config.yaml
n_layer: 9
d_model: 128
n_head: 2
n_kv_head: 2
head_dim: 64
d_mlp: 768
vocab_size: 1024
activation: "tanh_gelu"
norm: "layernorm"
norm_place: "pre"
norm_eps: 1e-05
positions: "rope"
rope_base: 10000.0
rope_fraction: 0.5
qk_norm: false
attn_scale: 0.125
bias: "none"
tie_embeddings: false
parallel_block: false
init: "normal"
init_std_qkv: 0.0439
init_std_o: 0.0439
init_std_up: 0.0439
init_std_down: 0.0
optimizer: "soap_variant"
lr: 0.0067
beta1: 0.95
beta2: 0.98
weight_decay: 0.038
lr_head: 0.00633
grad_clip: 0.5
warmup_steps: 200
schedule: "wsd"
decay_fraction: 0.862
decay_shape: "square"
final_lr_fraction: 0.05
batch_tokens: 16384
seq_len: 512
doc_mask: true
train_tokens: 84460000
steps: 5156
dataset: "wikipedia_en"
Each number is 500 + 50 x the weight over its row's rms, rounded and kept within 0 to 999. Layers, rows and columns count from 0. Numbers have three digits each. The size before them is the row's rms in percent of the matrix's.

# layer 4 MLP up, 768x128, rms 0.228, rows 721-731, columns 0-127
101:548550572540415516582547621619501472485424543529560452469473571480512480474493604564527523461539524537505488588503450435448525418447530461429518541452495512497501444471545413478493501386513462473527406503445490535459509529555530518504569491472546471520525494531461482564521495527526516485507532537505517396470559484587569529454498468625442443468620531618447548412478485412523508495478
106:521474504485502444557510537499383507508515518440523529483519480494395516494511537555487483524434560461565597406506474525533501534486505498467514490499568465501540525411507469561572515453420533529490490533696513483523544352436455562494485489527567480524568476477413512487424415492421394561420526517470449573570525486518462439491485544492407519516494522483463511467606433418513538546546
108:457439463475494523484458508587425563473437467408406483495430517541447514527493547521517471454503610441430493514423511451518538491475477469499564514534574529384519545557473543543542448451417532520499452495393576592477563414491516561500505406472539532391605461454519507540500480425512571480542474406470471490595436576474521491430508524473557491511458577499554424458501503476541548416492
115:669467538563416483533485538496502466493471493507510434432446501381493568495511468489570593538513458518478421500451570627427481467554536506483500526463575432625602489496460429551457523519516526472538463544471457512488529532555558476561425488506517557500510514473504502536517491463542504468476500499560510507591452547488559425440477533404470577535496438579567567505525425437402520472432
101:516524587542480554461498556478515445487526456406512493479445520562509570548479506507482559436474562452564582416494562515486570462522613449556543521478553482512468465424563515466416459449539477550515568621530610526453470446453574490571512457445574520520435458578493540461608528449478543442451513416428538491466493465520420527579585469523530466476481439461433494411528522595472477522494
100:520541421441524562507488574484466505514563436507513512468426540438490564533523545497560475545449511537507454508506434441494559500483486581476505599429494481503524496436591509483504458526491568451541427453520549436419451479506516493601474537579531545325359479500445566505494488522442450452489471465541405490522466494569503554501582588466528435397549506515588522576539431495485549458444
080:471542527460546521458541423506470515444512497475648447479440531499510485501575500506538543505459520482592579533568480556493504500519503483526584446356527484478547551479471428406443425494467554464522488450581508417455442570471563617522478575486498546469476457455484526519553540493428595386453520560534487484428476443538520523452524517451631512559517533411470468434532461486532451484434
098:561512534544471504518433591418548540425381414501467419475565589551494550587470494445421543509558536420534437414557560511534449472512519620458536499481536510471509478446608493425480513518503570494565565548501489503543545458520596492430531484473436580474505473528597544489483550540534478431562522569463412492543582496533458533495515451488475556521532528483450496452556429416429506522489
086:463533455502505629526447485475496587483371504513532446577497532558510545430422640487483540496497458506399538531507495417565442486502531567409457474510421582578588435534595517442514514580433556479579534545539504549474513502559452449511512512444468427514550527465497535562553485481573485445542453538570532467473473470546455462494536470492455543482540505541515537497616517396535471537467
097:486489575547512468506528595542524500411422546464388523505555549538598455512454566515449571488519583499463527375451537565455477436469478480444479471405469569385453486503541538496532591440463518536542482539475435440448578478478524489404507507461437540425492538458459515470553504422553474486556479484470487468504440419527458475577500494543493477531563449478542536563638515601437482500502
103:481556520486393499475600496517576502565422478537476425610507505581420483517481541505556496511465503467464443560354483492439448480562593454436509441436427409462450494557456589522474464567521520493452603536469521528464499461474483501447521469545484433393523568460404460605473442560556450495445479452493546477484524456470413444491533483529436472532536493484495502486529484469488431598501
# layer 4 MLP down (transposed), 768x128, rms 0.216, rows 721-731, columns 0-127
095:455554408523539522452539442372505479483487455413438421516545457605454481535474453490479470513538472499590547518476499486501476442491513570553477432584496592540467570548435605497544519519404524537477455533490524497548468565497413572484494453450514552494527578510472518517456480478486470497504543522561469538533525505433485395546451584439514581554414458443487486581521532654413555499526
096:457529570470548612539544379605479372415455386573460494500424523555517530488501513522468564525604461510518472556517504476559491544494515519534537536566455586447518466612519453488507474513468418549522504582480520508591560526484521482497450429450468508497519491476529442429555416483468510547509447457563488466416492474511513475555538529479496467497470358526506539417504534430461513554404
093:431574455556514414515546549421472498561612534487548508443583459535533544538606554498439423579558516494485541452539476499443530551515533497506582448572501481532457400467568457516466460515511512487508514501585491467523483536516523425428439508430461499520516500536509472517489437633487440506461546524558460538410459461524420447503547475517461643523453405462418438516567445444463448506560
118:489486472463456477463467488472476587452559476456547515559426433374485573533595521537521453553377508511410465464472502545549500521556573446421433532520438468516523519576431511546500445541512480496427538425469448530346590488473477531586515518457562489477482496548515490601481466600536536539568475494516493464565476477551474525474499471435478495582459569563429470607519478431510561518484
117:569474517475484497532461507544526426500475566411457480547529504466403518533463509533482488376483621387581475547542485513498532479523473479562426433496524427524445513547431533469490529510532460533432559512502542476530533499470511491408423478560422473560410514513425516450509523506607540483555512361420482529551509415485477447520526507591435458540438466482484596509631488455549531548520
099:500481457494517548623615564493516573442477513558496494471405528628407488508478506530554604527593485520450448471517514497529510470491548524456520451456431527510493566515549421553587455418563468520425536416583522542527480545469423500492506485465464479480460460432491479523587528547399501604459440535474562506514485451549508405541492510494493596468587464444493508546474526551446572428465
091:502464547513521478544497486548428466532460528473529425488516454531557483493597577446476438484540523498548444511478425510499506448526526452535584434515555480544581437543573457479502506473563517456424443513505491521455425553468386512412522456509561524470511425480476373538491447488605400567462509450480563474511443591501571371447480443558579586498516415473599479508558540540546536480536
106:531474466574510523503597443547471436520450529568481466514577658588493541441543557413453516562542439492459419419493458493508503443487608456510396434552573572436546468462510516546508496492484568585541551542572477393543445480470520536487564517482571500493429475538504447458518488446521520492564566484592529487558585488486524496554518505537413539567470490504465489433492504575513470478412
087:556448406548537430473525613572524463581384442521404474528574606482553526483478479431489431454533490587470556521512463484560566506523508466478569599471499536525570587432478512548495466502493552467529506495546463467570477509498463558531413474578505498438407528566492469449458475460483418528529541522585564570503485524505504457506496428539557427505529521456521446498456439540649516480457
110:496456592498457434520472483478585500498451505508570510531508540547492426427494551575556529503432431527526456417472570416489480527465450457530551489474521527434483606442549513492543563474436425589567588558460515453508467498596514556382488480588504505578469492547505505566478541474499511487490500497571381474435532413605494507563459546540465527426454542528603467506483477478532470420407
109:487569567538479482450572458535547524426517537526491480400505502450503423540533543437620464485430483517420539519499509463514407433541607459502482451442536611518404443600530503569429473460504456516427521492545507541545604508473483523449417579516468507495477543440473488515524412478486515533544368565518564414544405516531475474570453484528471454466458541526516524475437410497439471475519